config = dict(
    hidden_size=160,
    head_dim=64,
    norm_place='pre',
    init_std_qkv=0.0473,
    lr_head=0.00483,
    train_tokens=94230000,
)
Each number is 500 + 25 x the weight over its row's rms, rounded and kept within 0 to 999. Layers, rows and columns count from 0. Numbers have three digits each. The size before them is the row's rms in percent of the matrix's.

# q: layer 4 attention query, 128x160, rms 0.144, rows 84-127, columns 0-79
# k: layer 4 attention key, 128x160, rms 0.149, rows 84-127, columns 0-79
# v: layer 4 attention value, 128x160, rms 0.189, rows 64-101, columns 0-79
# o: layer 4 attention output (transposed), 128x160, rms 0.366, rows 64-100, columns 0-79
q84 081:513504531485490480476530476494534477475481463466500536507533532512494510521497462483494526519494502458520531488497464513539552515517487509433461550499513501471503500490505479496502524500500491518516509453528498481481528466486509474499495488
k84 087:494510491508495435517533529479517503508476524464538489534515521518515510472474502487473460480502513510493446462553495491561500520509458480538505565495483534516518512512481522511540492450513505463525492494494506517506538514491497463487504476
q85 083:508463478477522496509499524523498502515475502523504423488514524466488517486507471501488471484514478462500502511517497452515507505494534497499526535481514541465508483485499461528437488510475501496490439527528508492501499475464489490529508469
k85 079:477534570470486479461460558529488492500523482451471513512515509474524520495536496466495463495497479458521479486517483493493513515525467522518525490502539535523475510466483492499526506495511460512535474478524492537483513537522480524483495468
q86 079:545488466516462476483488467504508498478517485549532510518536514521490535502527520490500496547468561493520479481532455500494488493471465504531492524531463488440516512496496479504542499520504548540519525495473465504518555517473515470473503513
k86 079:497484496502485476486522517513522494506497513475523544543469511489546426519510431506518482457474502518515518499494504494494521541465550486543537514492523517506504489512474507495502514493535514497451497491504514560408465474481510482488448532
q87 089:549479520494523513476493521518489483522487512506492534540521491546490517485491529542473516538494475480508480449500516477518494495529498510500488497523526490496536503491516525489466488432521468534519496493475447455506510561524516461509528507
k87 081:501545462485526500514525467530467512479508468509487483495467531474482505497480464496505520504500504523496524500498477521509481505529468515459501472508530485562465507499482502502490519516484515491460496483467532492490473486472462534503520496
q88 082:507473507460502513506545493513486527486459509514471480518513484477492508494473511456496510484475461526531503510462521550509484500478506517477473497493520525494495485559516480472518527492487538536490487457537496505495516474449519510474478535
k88 083:452464461535510504490501512462498491527539509509491532486518467490498462523520538505508503494480557503482515494450469494491486561493488491515506519494480461509529470538511512476538467491520554501481499514534455472488518530519513541476474482
q89 086:487517538501518479476500496488523540551488486500538496524489528525476429494484481475495484516479469480526490482508514537498517486553510510505510500463508470517524487533518469508506525446504467510458480525481503532511509491513458487529478493
k89 087:495519479533465499479545471513531513491480538480519467505526488503521483490532528522506477467527518510526536438526495517490534491480522486487508509452465526488503530482500456522523463536516519505500502516501510489480485513510478461510539490
q90 084:499455490520533497484527496548506519477502457545498497469500490470500515558480483447502500536518475524495483489442476518489511526498511495517490509481449540491517494469474493502485450503515504503529467501494511517550551479497494476469539535
k90 082:524527512524424530513459486507470511511493506531512504513446525497495515498521526541510482518472522513517502488534547494446484519528503494509507464528522433487516513489495500511535472478479482500467504486455488493460530513505499490517505516
q91 090:484524512491479509503488505480491551483536489486479500464496488515510554529500507523514500454500501511524488521490521481448448524522513462512522452510484460501513514516489485509495496440449463573550480535497477530505503488512485544498491514
k91 085:525482494541536552477477542508477505508509491486537536516494500507456433470501492536476521542463493539522503514505483522492499494524505514504523524532521485493517531433509488528499451476538471484502501516470492465470521513519526476542503509
q92 090:496484516516509504519506466478484439511515505494499493503497511504517506546524523513479534523503504498486498477494491522502508521504461499496523505481503489498495501477513496464466515465476464471493506485469530508500515476510528536532502499
k92 090:516524499528524506475454498477492552520503497528519435512515537496439517484520507513486469505494484484560496515506485528534472490518479526525508495515452522494500509505519459523494485527505481537531521512524480516538463537502493490483472558
q93 082:509544510504507509489485527478478504487500490501535471509498504523516511494486501527486489512461525492452541553575492500539492509471480522482493499522492471515500506505492572513480512486461548514493512495488468509485511517494470507508528505
k93 089:481501529431526478492514506498518519509493518435502518489497540507489521500529502465510497501503523531460504486485515478496526455533546487507505533498490518501472445516508468550513513473537498442468534506529475536457483476510526470486489510
q94 084:518470498470484491517485482526460518495473500549551534540517460484481472502549507481490511496536499471487534481509521495496504488536488486508519451508516516514496504518528486521467495515499461512483474514495528508473544502509491484508479451
k94 082:510470502449477509516481525517482488540499524511440482494500500491532540484504514536478511512514507525466500497530491507516483499491507496497459504519482467520498502498508534487532474507531556512526502489491524513477485490472445541536501518
q95 082:524482491524500560501502461503513509466467515534508519466470472501434534515504511497476468477487502451485504508490505504483479503507505481471515472463495522527552503458532525506493495540469518503482485508527489509482517519511478463570521495
k95 078:467470539460475477502491530521487504492529492552465494445548510470464510512513452500513503509541509529511503503506475492573523512475521486458458512552556507515517492484442496456494513489517501498530488514474493499537475531515492471448468510
q96 070:530489489512503463519429542483540500545479531475507473515474498484517458481505505495526468520515526527469500463453512477534528542491508504479497498459500489545482516549516539514493475498507490542526506509530478499481500526516497483477517532
k96 067:513538547476482463527518516497483537495440487478467486470475481508528570511506530506518496497507522537499524525457502516522494502525486509463515504512519514495524483523503490573502536509512516486527481497475486507521524511500513491522497481
q97 066:549494492523477494469471518540560484512514500493531481486455501515530464503502510493513470478500513489489496490478471508485545524478548494494462518510509486504502514534510540508545502489498507560539507506536458501479499472508541510517535550
k97 070:480532519509510491516443456512481526484500530497479494460491510498501487490527520508543478528456533567485523514461504503521491520491467498506529537455499500514543488529479524547477497483547525503500507455499513484467487501491508516502462479
q98 069:485459499507529511481540505533517455510522465538522490481516516483491491525536520538490551532501486489512490474508464530499509511493485537511498516510490482495519512467461526513488469475494481457438513490488535529457524496490451495460495529
k98 065:496510450526485522522499527477529544515482518481495506545514497487554530499477546524478486515494510494551505547528523493478485513527498511504468458498547496529453492522504466468494497466500498522556465476510506534488475503506445497504513521
q99 069:549471479501470460526469508490504471481528512513477509503490509486503485479527511485543451506485520488528503487478562457483539472482473475446439526496513522532460519474488519497557460516504535520497498524520476512504524510517523526474510537
k99 071:510528533509551511483512508510489538526519524475531475476526489489516502509482480528477502468470524486509469524483512502549497511541522496479528541511479459503509537534478529528493498486540496521484527525503459468503474508520534522516441484
q100 078:551492528478532498442505510482510513477536506493498470496482464469511484479502494507460504484498524501471532504548520500497521514509540473504528507490500501494485491484511505465546475520501532452459509471485511528448454472492531502529503497
k100 087:503543515507502481489526485501508538486480522477518489468514507496539477529484545537530454569474493550539516493485501481512509521516473523463504470456483468501520517495521484563482500485495496497509537467495478517482494500521486532526522456
q101 072:528495498529520425527495529507510490492486499523545504519490497490509446484480511506541501534509565429478523502486504549538529470500507491518491478474515508454515505509502486441500536543524520496484489488456494486501514475466479540516508520
k101 082:531497490517454485420527513465536513517476498458446487472503507528510512515501491477485480477474489528479483502491478512536519516523488510523513486482509498508486487519478501557491507523473514494518527512517461508515465545500507491532523469
q102 086:480493502491511537512489490500486484497525503511517434530479507460523531538485460475536527440449506457482456491488490503483475493530554522521546541495445513480507513494525474516523502490490492494506458490499491506470485502484476513526524462
k102 087:462466469488478521468497506524465505517502506460495508502516474494459471512498508494486487493505466481544528480493489519520474507531480502533516489512494472490521524529456535473526494488502505477508487491477495546497520517445506480477477516
q103 086:509508519475533490487474486493491510474506463450498502504487523515503526518508500480547480487514569477526518473500580508511502510542468528471473522496557477522504514478464472485475502516467544505522448496469497511465511502502479504514486493
k103 087:493499501511477488481485510482459508471541513569512503472515490504507508484521511564526498484509508519530473503502479511485487495482513511518509487508508524524453520467474563472514508527498481479468541463500521544468512497483520495483515565
q104 093:514503492481468490491509506492509481544532501482526538513526483517510473470537497521445463544500529494535509494491504490548511504500469506499512521475515481500530504480461533488485454487505530491511491533476501463470505481504501495516538471
k104 089:500492513508482471474520520522524475499481533497526508478487495547540548491542515468475502462490465495454498479512500480479469495443534488529491495479443503522479501483533502533517480513510501511498503535520494511514501576509494461535499524
q105 086:472478499483487501479492485497520494514515497508493547500501510466503513469518483480467503512485468483483502492519538464516503536476489516518482549450472552496469476475461477507512487480495543451478498485490485491558543492530530495496539530
k105 108:521494466507490493427532487511494457523489518496530413491493505528518523499488462520481479473486536475512489522503488508486548518485524498542524490489490485503518501496486488550483481486505518519528452526479506483486486516418482512507520471
q106 094:458481501492483493490501466479475485516513494534514504508527474528488512510521519484500484524532479526468514512473468497479541526459561503486504500520487498542487490467510511528494484487512520463515504518533514442518524463506506497460456506
k106 083:576501482515515505491539500443570478502508535476490469498524479491505474453501497529506474532544494525470487500466497442491459489507515492580517557494535483486513490510481520494481509505504492518482493460482509517499476524472482481492507507
q107 089:511486523497524537486472506496491484476469508507552462510504532494485528518483478460463544489502471496539489514502489503494521537532522508539526454523510509508479507488493480516482496471488517493565472489470480499441488492458466509497487475
k107 080:474498529495484491463522496512516452495477480545439484540450509522510547485518482530477512501522461510514517499498470509511505505489547506549481480547457471504491496506494456481533505510471537470517503466437513502481479520527473494456523508
q108 097:479483466530525479499488478506457468498501505556497483475531525494505521509543519517490540486528484481533491512506451507499520479491498521502480462499475493524481515520477466478519532475554496505459486481532499513516481546449466509454476560
k108 085:489514496505485515449511557518492506488525499471510492490461477548538498563491480497465515449497485480528513484490469472477537581544506487498534526498517481514492460455502506520511478494492502483529488489501518500531525499502526477505477503
q109 092:441497511512528481468530493473488500530468506493494491447515506500492499527498463502524525488521503524497502510527452484498476464493511475493476461495567516502521502450499478510488513432476485524462525515493526477500574525500484488483493537
k109 090:530495480495519508507480510495510566486484464531507531532493480494509502478472495538525523522480478517475452492493522485549512500517529505431538444472450508488491506518499484534493529501520462482514488469523479514504469497494486529504498467
q110 082:492468559460476484494485471520532507520524486492493462509458520495492529474548465478474539519519540505471532493470527516526491508472465481441534506449495489513493466506456525510520497537519549523477509457516487496480480489471545491506511512
k110 089:507518480543521504469477482462444504532478488512514499512550512509522512474469490471550492523533508519531508490550507495469518494496545487468472528516513499478552501515501506494511492488473511491496479514493471486453497509502502498543472523
q111 093:505500485483506487538499467504505524507503512467463451494462490480524469495493509478495482534472528516501488535496475511511536496538467477534505510489452483491516524480497525478482524531503519509544488543536497526477508458516517489503518458
k111 080:481528514504502532537526477494483462533468527545473484512516479457458511507525518476503487504539495483511487510511514505438510481516522494518513488508444469474531507498528492528498487498488524488491459446498496480528482545481450501510525524
q112 083:528510544506527524500487508514508506534516488479487484511536497502481467456500534504478447478476499496485514534499548469548518497493452502487460531484469514535470469517518531517535481528501520463527526497475477526466477471478518476544491506
k112 087:444513510455519486468514479499509514465552501526460511551447506546509502498482481481473552531545501509529459487501518526491518482503503512513516516499509474488511497489505481461492496485470538472512510535511528498500484555485484477460521527
q113 078:528509485477540496539467520502508523512518466537512525506505537494537536490514478496440532510459452508479505457477491457501449511535487483500504489483474513482481534490490544495463507495489530491534492546472533524480510501486486485478539537
k113 079:471467519526530465475520502505497454504520483464518522492531505481513532509585499480513502498483514530571468519521489493494526520497529547517507518503504515499479489462499511485476486473504465485474530423519513518515472529464505498504533459
q114 091:505523509543503501517503509497509494454490484513487501473482507451521513560498510484469456510473540472515457509493513521456511481506530507482511430462516492488515524530485481523492487524533523533519524519537490515497502523527493484499443470
k114 089:452497503520452490486495477536482530509487475523474459465472497509488478505494469523525536507494480554515502508507490463493503493413512499522484544474463488479487451475514521523510486463511496496506505507481458488489474487510455459530483543
q115 085:543490491516514501519526508538494522519482498506536487448506524493528464504459529496508499501521473504496499510460509499509540520563522488516526517501489536515524530531525501524527506475489475481521481514465480539477471475523420492463481511
k115 099:477467475512505436518482444452508476518475509531479466505526482522521454496535516504478478531483510471492464496544484501536502495494491497491493485490472512508516465464513476532500511470514474538507519537511504506551470474524517492446492502
q116 076:490566506494480557484515492498504499483456509458506461510463491511457504491496507461516498461519463509486511510458532469500521496512470488496483515507458533504512495516470494521492478494530486466520522551507456464527531492532517480510466484
k116 084:528483473501474513519519501498486517410525491522491476492503462466495516480476504499548505483496555507480490508477522525487510481540475536478476480529477510502441527455506483433551482528506513508507511525496521525535500521465530492476536497
q117 090:491486472501491502483517464480525520507450486499532510477477521501515465471521499504544480501510492477462451481500475529505481521521527467490515524485502531490476526481489502520562486489524458530535530516496485477538532480538512482461481477
k117 101:519524491494499513526487478503514512417529520502514557487526461475460472527486513496494496458485514496501518498497530498499505505542463496499456472518465488486451540546525533470501493488520492493506482464514533532481496458477487496504494504
q118 085:508528485488480514459512493466535471517482500462467526521495492462526489493510499529435507519505495507467537485536492514493480484484510522496525492523505480561473505484449503510513511440478492503463533533518521511490532467507509508485510543
k118 083:459489458466517547509476501520485532493489499526515511511497515519492477545503498474505507456505483523513542549518499464473482506502533488491525466493522551561522529516477479452504431524485479485513541458512514504510547519478488505510513489
q119 090:479515493471489469465533484474486503512468492500477462481536525533478475475493489468505466545483489470506488492536497501445503521524498532495513501476428475518518487497482520479458493528478467513490531465512487480518484509526519500540483490
k119 088:524534491493513530499481487490510553500502481495550496493495502468521470506488545491535496440546482493466533491480468500520500468506511524543508481530467509519516520486511482481506501475438495508506485495510506520505527491482510508460514480
q120 093:515523465500485488512443490485540489527479511514486530511518467523514487529508536457561470447497530475474487467520549499531499485487556518477460490508471498445507527492487525523503541501479477526513510501513491510498471508500482532535508486
k120 094:445548532465535517499546540521512517499483520505476520462492470517496524512496470503462514517473493499507492491496493513494504533510467524507509517477459545495485483514542431468493505527558491496465484477502495481504496534491481526462508487
q121 088:449474497479475467494464494528521555523500467466465507531535463522504494474519497535548546530483439519494471532474517490525521464517494478501497500569507474543501494479488502498532506457521486460512520478521519529517499531503466484485472462
k121 083:471469526472489541456520452502516453486494556509493508464514481487498509491494541487477471497479488489472503487482502533505536478495557493531534483476510501460492490490545471515517506505493501513498481477485523434509466462485535483487529484
q122 084:548531509522499470496467466526465470486477515528497462508522513503541491447490501504496496478511506491462526505511492463470480512473500486489482500527495518473467518500513483502460499496551518515442503495492529560498533479487491505470536495
k122 078:504467477494536498529504492483498521524505500485475499486526504472516510523494487504547481456508524486537498554500518502424485468531503508506491501492518472509507494478497466517484508488458506473510479500555516522546501484489493482520462505
q123 093:486534515511484475505511495473519551527491523496496559473504494514468477479489486511492518495476530482495512514514509515491447513476527497462499510546510523482495508513507523548491492515486457504534466475506476506516522525471533460522458494
k123 084:500518532470485481465497515514493535484526515482531501470519510528479495449500482467507490470511495496477531494477515501521512507524490492514518474515497459515500469509566528503536498469514516533493536520455501495491530464500465509460484495
q124 085:488489518487480564513526490494491500507502479519499522548497495524470464519533485484494479524473539508498462495570477487486507510554516527547465508507512470491497497470495552515524484461451508543530494507492531473472463498503473501468525460
k124 086:538505538489495517470460540520540544502474489462514550528488495505521497489502502510516513478514492472497554525472461490457462525492518544499516503519485512463476554514521498489455497488494484445515511491464495481500460494489452479482494506
q125 090:517514522447477533519549524495488513534505520486487477488488476523500505527513504489508519516510525535540507472497514517506500506492492493522486540506487469468507515525498495537471510506535514560459473497511526466491478466516498524508521501
k125 086:532542481497510527496477507478498487485490501488505556529460488490513502457512511484528488478476466468489538504480505507487470505513510532470481481483498465520488476493485455459492508516525531489525477526526514484502516480476492497541540472
q126 087:534495504492506470492465514438469495512502498495530519443501491489467517494523509482531507475499483479494482512462476567517518526499508510507497557517474500534489536495534492521520471521513533463554482520502472541540490457493499491554511536
k126 081:487521506499501519456550440464472511482492520485431522478487489498555455509444490510503512526487503505535508473498498547507501519546481491494479547495511481527519506479493572527537541503478471481509532511449458521485518530481507496485486468
q127 083:459491488520474515540482522471527489454477547535518538470455484508508520532487492494529506492480508502501489544513490494501479477472518516482471476504407484478485518482491455505539497486488477511487504479542523445497497563510523503478488506
k127 077:510490518503494496492545497513516505466518479488514496466532513491494510541502502485494512463496513482521508505499476531488458488509492517513499530550454511490506520493475529448505496533516497459493486455501472467498542486507543501515487469
v64 092:540479509500493556527492497461432526534503467503485515534510497496494483510522474484496497488465520474495500480484520517514469475495502515506530482491522524523527508490523504507474511464513513527470499471468499549501449516503489483493506514
o64 097:542475465536495494501494485526480513521539506491460531460513522496519495493481504489520510493515524520511492468524482517551506488493482528494536473523539527466511515511520527568474498520521506527484467499458485536477492528498511524478476491
v65 078:491515510452519499496499469485502521522524500542480507509480518469509468511507478537518500523545486544472468480490504486475486517470499435537464491506527498486539491529515522498488468489462541505461450452530517518510455527513494499474521526
o65 080:498527482492498453491480469533537518550518527490457495508486557475506479505494467535489507499517527497537484509491466497478474528518450490503509526515496515470481524486510499517531507427516510521464498460537520519527479539506477519453520489
v66 079:562517474516540497520495526467527502491519508489461488464496546476488485501512502555491448487481520501471461494476520444533463496502486489543501457522467522522480512531485472528478483493517505513482534467487550487476498488468538505522477514
o66 086:507511502512488527477463503535497515517518491536509472448473534540454473513472503480501508509482549517539496521499530527521499550514490542514524536510501505518465504491514512529483488505513474509507496430512538503460506462515536470503451510
v67 087:508463488522550468503496536555499520509465467513496497489452513484512479519549492527488483504476477491483475508486477537513481497543518510491525528503470537495506518488527447502455506481515467475515482497521505523526512492475508492541457523
o67 089:481510476487517486522500466470501544521545462555516491495465485511477476511520490504520523472547503506513521502467507542526494537493530505501532545498505513507518485503521477523439568516513487504494515495508521479461519445522498478511492487
v68 083:527465482513492513513540515492477520538514544443476460486461500526484501503512504497508473510518489539488470525453483540498493472539528527489516499536541488510567523501492530491493504490470512491492502476480480438523483492539527494500477500
o68 095:512502490492501505484492536496522520482475494504500467454491524523492493471481551486502561506514523522519488480490497483518518513505506470481529509503492499454508541498530513518479496435521460488571510492493527475500483467483494511493518470
v69 089:488508504456488495488452471511485488472475513527510532503503497515491516461482468484506504449516503513517455513512471504503517500539504518473498506529541499511522551515506517483461518529486468534538512502494538497512480547491494536469468500
o69 089:504493536483526535494471545471485497517428502527514490446505489524468497489479560524511472519513529520461516491530496514467509482520506491472515496516508493478548554519491513500493540466527492486511502505484479500500487438510482470458494484
v70 100:498488546515519510494512483468466466488489519511472561480535540485503513549519497488506516512475505516492499454496474488503482491516476524516514517431490496488491525453468480526509479472544442495469497488491486521483496503509513495518474530
o70 109:451480503498465519495478441514437490524527483510494513509554513522471451504524504470509491526526515494458510497527465521470528488523528515504538500490511492525472490495510515484488550507508519482495494507501506508517534475488501480513452556
v71 085:494518506517507516444493528509505486511468496494538531512546489510482465498467506504510496495489435463475530535523468497519502474498499521479495478502491496489470473510520499497505458509518531550518487501482510435500536523472506506476467445
o71 081:470485497538475505479507536506503532494482547488528481438522480480493470537504468487491483503458491529481532486511490487406487501464515462509495515486488518494514470479525506463530504535489549507520481562506449500508499491512516524497498529
v72 091:515478536489477470478509516528473514518510504477519514536475469498516492539491476536521520453503506502476485512487503468489505502537492475482477498518479505516471496443490464462504486501480474512533482529507547538456454494533496525525523539
o72 093:483498490477484443492512516490485475546488454499469517520519512505495471521494539518545501504486557457508446497507521526512535480493538542524481513520464502536512490503503532494546495514481505557512535510473529505512509460500523501507522529
v73 085:482504504478505481502536480482523490455485516497513465516466494543507496510508471549494453568510548520513508488505509503521493505488513517482467485466496488487469525466450544488477479512480461509486497479491494540493518556481499539486514492
o73 088:441519516471485549511535511520531527486483507523461524485506500520472495519487498497502505454497535478510504510524534452534468514490497501507497505479550510467509522467482536494485526523486452451502486441496494503525542481480510438517491503
v74 084:551479542497480508496482500467513512509515477518518531511508511482507518548483456517485524482455517527512472505526497535522476489492531498506473499476536528508532558516490508467521459538479491557488544506490485447501518468519544504485497500
o74 092:460515495488478510439465470506473472546511529485490496525545516557526524510480522536467489491494470519480527479500482516505508489531544498495554499499502518482497487480474520482479509452491517528486513507482459492503537451518516472455475479
v75 096:517494482504488477548484526480471535481515496531490489521520461475487524494530503524513487510495531473496538528461511495537496461533522498508506511515483488515544494457482514497533495486512518499506525455546527537496467470450437503516468501
o75 098:521514485479492491514514500489485439505486520543494474478467476488491536516490452497494504503512453511507461454497503516539528489504518559512518514479514518478535524522473524478500495558520490517492507509505502526530465511512509480567515506
v76 083:480490498508526497481525517469505500531490490496530506498495528485487529465557482486458491475468481516475471550466483529551562534501484490505514530483502444469458514547500507517463474512493483457512497539503494510545506509543477518524569515
o76 092:432514521543529525436497450508529485509531540450506494552512524512477512501534525532499529518533506513455529485459488491485506486511506479500498522492527490534463538541463480519501488535517467466529516491496514446522502467519484468488549453
v77 090:463451551536546518515464458497479471530532526529489518478499485479526480542510503505488481537477486478484505525555519486514506513527490563513428533483516512507517524478512465467496518477522481488482491518503508513541528542484505467516490471
o77 098:442483531493511530505493510476442533512537509503489485503516517477474528487537465492487509503503482486473517501522488506512515497503515538490500520501540497491524432504490522538523527473479529496461526469503490491544504512476486500484519512
v78 089:500449529501506497532504492498537512529480503498469497539480509499483509460496503541514479481450519496495508549508511500444509515546462509533496482499557511475505487467459504527482490463497531506526474478487509482496489478484511483507517490
o78 093:494504501478481493470508443508526571505515487456464471439521489508490461497503515473493536482454537480474521527535474557484508439495498494489512493498473476496496472504496528492484522464511468498534504495516490491463495490469485499522479502
v79 077:477507505467514528505498505525492484518491508509461513534468513472521512530509534469515455540503499475497522493529463501500510497505468454507506509496519489561477497505485513496512475493480505483516552486552510434494521501523463488511480479
o79 079:501520509454495523495470527530431507556507528480531474477521477480478482517514527470527502496482527484491511489463516514520498467459501463491508488510497498502453469498505495498454512474524509499522494487493523461477513473522508521504527505
v80 079:486500517482472508497500522507458504503483532524555496495494487498520494495472487535485516534524552517503523542491537513493492512513510498504486478531502560512479495469514450485527463427513518428509465470561531499498552526480523521462508486
o80 079:481486466460526463483517482471485528473464509490491472523516490460529476521488496510471492525541514491485504488519468507472512534531485551475461485512499514492480486504459507523508498495505519531495516476524483502514553499537550490540552544
v81 094:500562488484518476523486494483480471512489526503556554509431488502500520523473500503547500480467544444560527468507515466499503473540500494497506489505469483478497504484511492488524493474509514514555515489497515513497500540487540538513479486
o81 095:496547468464499501526487516488489485523495485481510477458510465482484500511536521504506473537477494459496507490539527519509527476498525533481450491507446450510525511484495504463535516496512498531523494550511502473522545522507508497475519568
v82 086:541492535498541515519500555477512516490506482489504498500456485536492474527441493467488502451483519526514542513510475465504513450467547484511528499537449488539482506481484464487484492517501475510455510534512549523512514515512466498486512508
o82 095:530508516514486502485470494500507495464472529516480502515487515532488483500499495484523503496497526492540490497527526528487447495525532525516500495504531510473494480494473543487478472580529517481465539483449502482473505516534544502512517459
v83 087:490489506500482487485503502467549495466505474534504460477514568498465474484516440502522495539507452484522509476506492472517464509474512523491506486521516511502480484477488501551514524508476531494450470470529522487498498504539519500518503532
o83 093:496518513503494498507486487547496467535497522540489485482506559497471473545562482508517450517528521497487513477461467468493485529493514517469516453539506530518445485527482523500517505491481537501488474456502510507471468505496471491501474516
v84 084:527475534539508505508485495478502460549503514476505512520525502497484526517544492501526517494498463489496493516453516470460498539496563523486484551492536519475435490540488510568460472524489501533483485477456467499464489459521513529509538523
o84 085:466505515518500518484523481490516531540501504501466490532530475540518501517508513443488525522496543456495493508509459493444494474493511517521514474526505489561481522493490456497442496480510477501457481478506546518490488491501522480448494481
v85 088:493517517471508478500473533499513474487559475440527499463489510482507524485488456535517521499502554470540475501499526410498535518520516481486520515521516459518492500529467464474513515518488484500481454506453496461472515494509505533568521515
o85 095:472532500477497494475525509505508490516495451491487512558480493532509486480473513525481506491470539462504481491533529515510507520538479527468484517525473482521472500491501544480491502478481514542527546477491486527525513450472519503460475501
v86 091:505499491484481484504496519440464480500523485468469492501521545509458498493482515502499497528565474537472479502488485502454489490504514507522514501528496498529517576514531504506493463487523496492530496530525488480517513485474513497487533492
o86 095:519497503482460467469531468514523479484502520494512478481518478529464497485487505434534514554551493505532497520492447511466532508519530476543537522526482499514493520504514527501511490494492517506534497499519517486484477499488524514478500530
v87 084:507518526514479539523539476459488488477475488475523434545498481493518458465540465520475498517513527497475497496473513500524501492501502518541534506542508504485485533502448528470516509511483463529467502515492505512538490497529563507490492465
o87 087:478485530496518536509514511525465522501477521502484446542467501514525521488483489506490539512509508526489502488485496487497508537520500460438504535490516503443495528517453459499495486476496459470511502506468516508493527478486525467486510458
v88 088:480465459513513500493482487464500513495475536479529563462547489509526496475479514496515509493470475517488526507527517525495502471495470487480438510485451491510502486501551530499492511515507517513514531497527518493533494509520485505499485450
o88 087:534462483543521490479490523518523475494496538545564521463505483473528524503497529510496466471451488519503527464469525499503486484496523496490450496518499506473511515490520514524482501511503527463505502479499496476521480546492482510507528466
v89 089:515468525497499505486478459529482484448487493510502550482494483474501510443492499470516492485488507486538499503475538541484562504480531479484510502475506460501483552529523530503493534466539499485470485520551490506506516486498497486498450505
o89 092:465474470488484481464502482485483556485492483483500537508470464476502514469512506466502445507499462498462488485462521494504527469534499462480530490525552496511515481523480481551510488505521471470521502503508489504516522516543506483544494509
v90 087:504529492533524509510520483490482492443489493476495486493516514469509460497492495498482466528498495502458473477476488521477548504467552499520544517482536527480495524493506510500467519487515523496486483522462465472477516507492463535445523511
o90 088:511488519512493484486532479498502505451484535499506507538503514534514489487455498485484524492532504512464513499533496481448493501535482493502551526531503495478503507484532520539519476488502479460523483518484494489477533519521498487496477501
v91 084:477532502543499446475536493493463529507523476515458489524551487484552513516507501466479536503448451502504532471540528473465484539521491497497527496455486531491525488488491508493528505482514527487527473527489519498510504481542484518461456537
o91 092:500481508543450482484514497487451477490540497513484493528508517499535521502490499477488498532483508476451492481518485463505512497541546516544484477521462532484502524480502518542542474537496499477511486571494496509471466520502515555543452481
v92 079:452496525566506468499474470510588498513515527507485492517503474494484474533464471489539524486483520469516512523514456500469488541488501487464507505514542498508524482496542488481484500502475520491494512470456454506496489525511508499498527492
o92 091:493486518488475511506481488499527507538457469487501511502522484479490484515482459490509491457491480489492454505541492521514546488488510521500515573503485535468526497517531464494501498485455535497466480519496488486512461531465493533518495483
v93 083:521490537526517512478486512551475476493490475488480511478554531537467509479521477515545513478515510550500539504488482516446510504478508469513485487583528495535519484504433479499474484490488500533555479505501507511511496512541478489507526528
o93 090:525510515509539534456479522518541522480463506486515511478511517517460459503467483431516508499483556490506522525523507493487502515452469495490474528534514506466495489511471457517529527500504499516516509478494524517477473483508509521482502475
v94 085:469504463516489486515534491482450466492456504530512549501511541505504476486504475465477527537474552507497504532462452535474489508510510515498483474521532444530481473494524507486523513479500492439539519515433522512491509503475536534468485453
o94 092:493508491525496543474545517505515510528510512501495492482460488475519468523503509482513485523533559529489496533503494504462546496469477448483475468482507501474479495483496537444512504518536485466509519471470495506477473501488517537489493470
v95 083:494471493481459524511543521524467512499504505502539582501541471510488528477508447515467518474498490486466487516486510490500522522494542505498478511496549459500498530527539555514538507481528519523504531500501530457519483517504472461482459537
o95 091:514478464550494502449464493479479513521500472461561515529493489499540506534551505500464488521493474551463494491486489493473559494501470484519511515512510506491524477518498509524482502499507502474471527507516469513540502464527488477501510482
v96 089:515521539508560458522481498507522493526529522474482470483501553531476466526535470505462511481510511510422460481496493562505510503477496491483506542567523515488529484496508489513461485522492518502480478480524486461527490496496527500496486525
o96 091:493528496482526505510457485466566503509518500496492466508519501520488476480513460503509530456526479553471511475504469509477474510471562481527533540486520499486468509504526492529476491419524497504510477508518512499497508440472469498482443497
v97 087:527513494472546487511490536524521551523501511494466459531435527484531498496483523517504549485500490506430518464501485509467511488477518498521476484467530517524500424524496498525529496512481538478448517476484487470488493497500516528506474506
o97 100:481553516473498506508475483515513542530481490489457527480447519502530503471510491498532497506474490500467495526508520485478485493508545519488479485476496487470453463507511489482489422467492535475534439505477519540503494469468478512513506529
v98 086:555515448480484524514505502457484530503510495508515483532516540516528441532523505494488489486497523533459479477505522506503494500532476500516492501490441498491483483484574470550544499504510492510488519534518479484514504494511477478487470501
o98 095:502499544513521535512476464484500476518547544493471481519462500508532485514528517468477485505505508507465523489481506490535492488527508513519503498516525506482445529492486558499494466525479543509467532463515499493508514551498512491486475499
v99 090:519495484512523514470489523511525454488487498470515501564512514478496510500515481509523482497452513526538497540431539479479533465516497479494460482544485487478522508509512499490520426488520501483550536512498559471493483468482513504503495454
o99 099:458494506451540556451540497501486504546464510445477493538552488472493480532444521477490459512513525502462487462493490538479493492496496544464527512559463505503509491504484477488571520503499501523524512477494513484498500488523537492530473505
v100 083:505495528481453506461487490492508550475519498499500513479534518486522524473515513501524496549478505524495530487453494494447499471501497504525481519503479473469512422490513456551493457538502473516498518457524475483510476507458504483531559480
o100 092:459500479507522521487537501487502491510512507486476490538493490468480487513525496472513502543491489533524490469506479505467510504474479551486531531489449480513475484498501529482479461530457481529452482444511481461573507500530511491529514544
v101 093:495500499480507520458469516477504499497505500495528525523501493497468480496535507508523471466461477513490492514502506487531509436469553483524501519505455477496459485540470516544536506519534508484450532454491493487493476479517492530527550501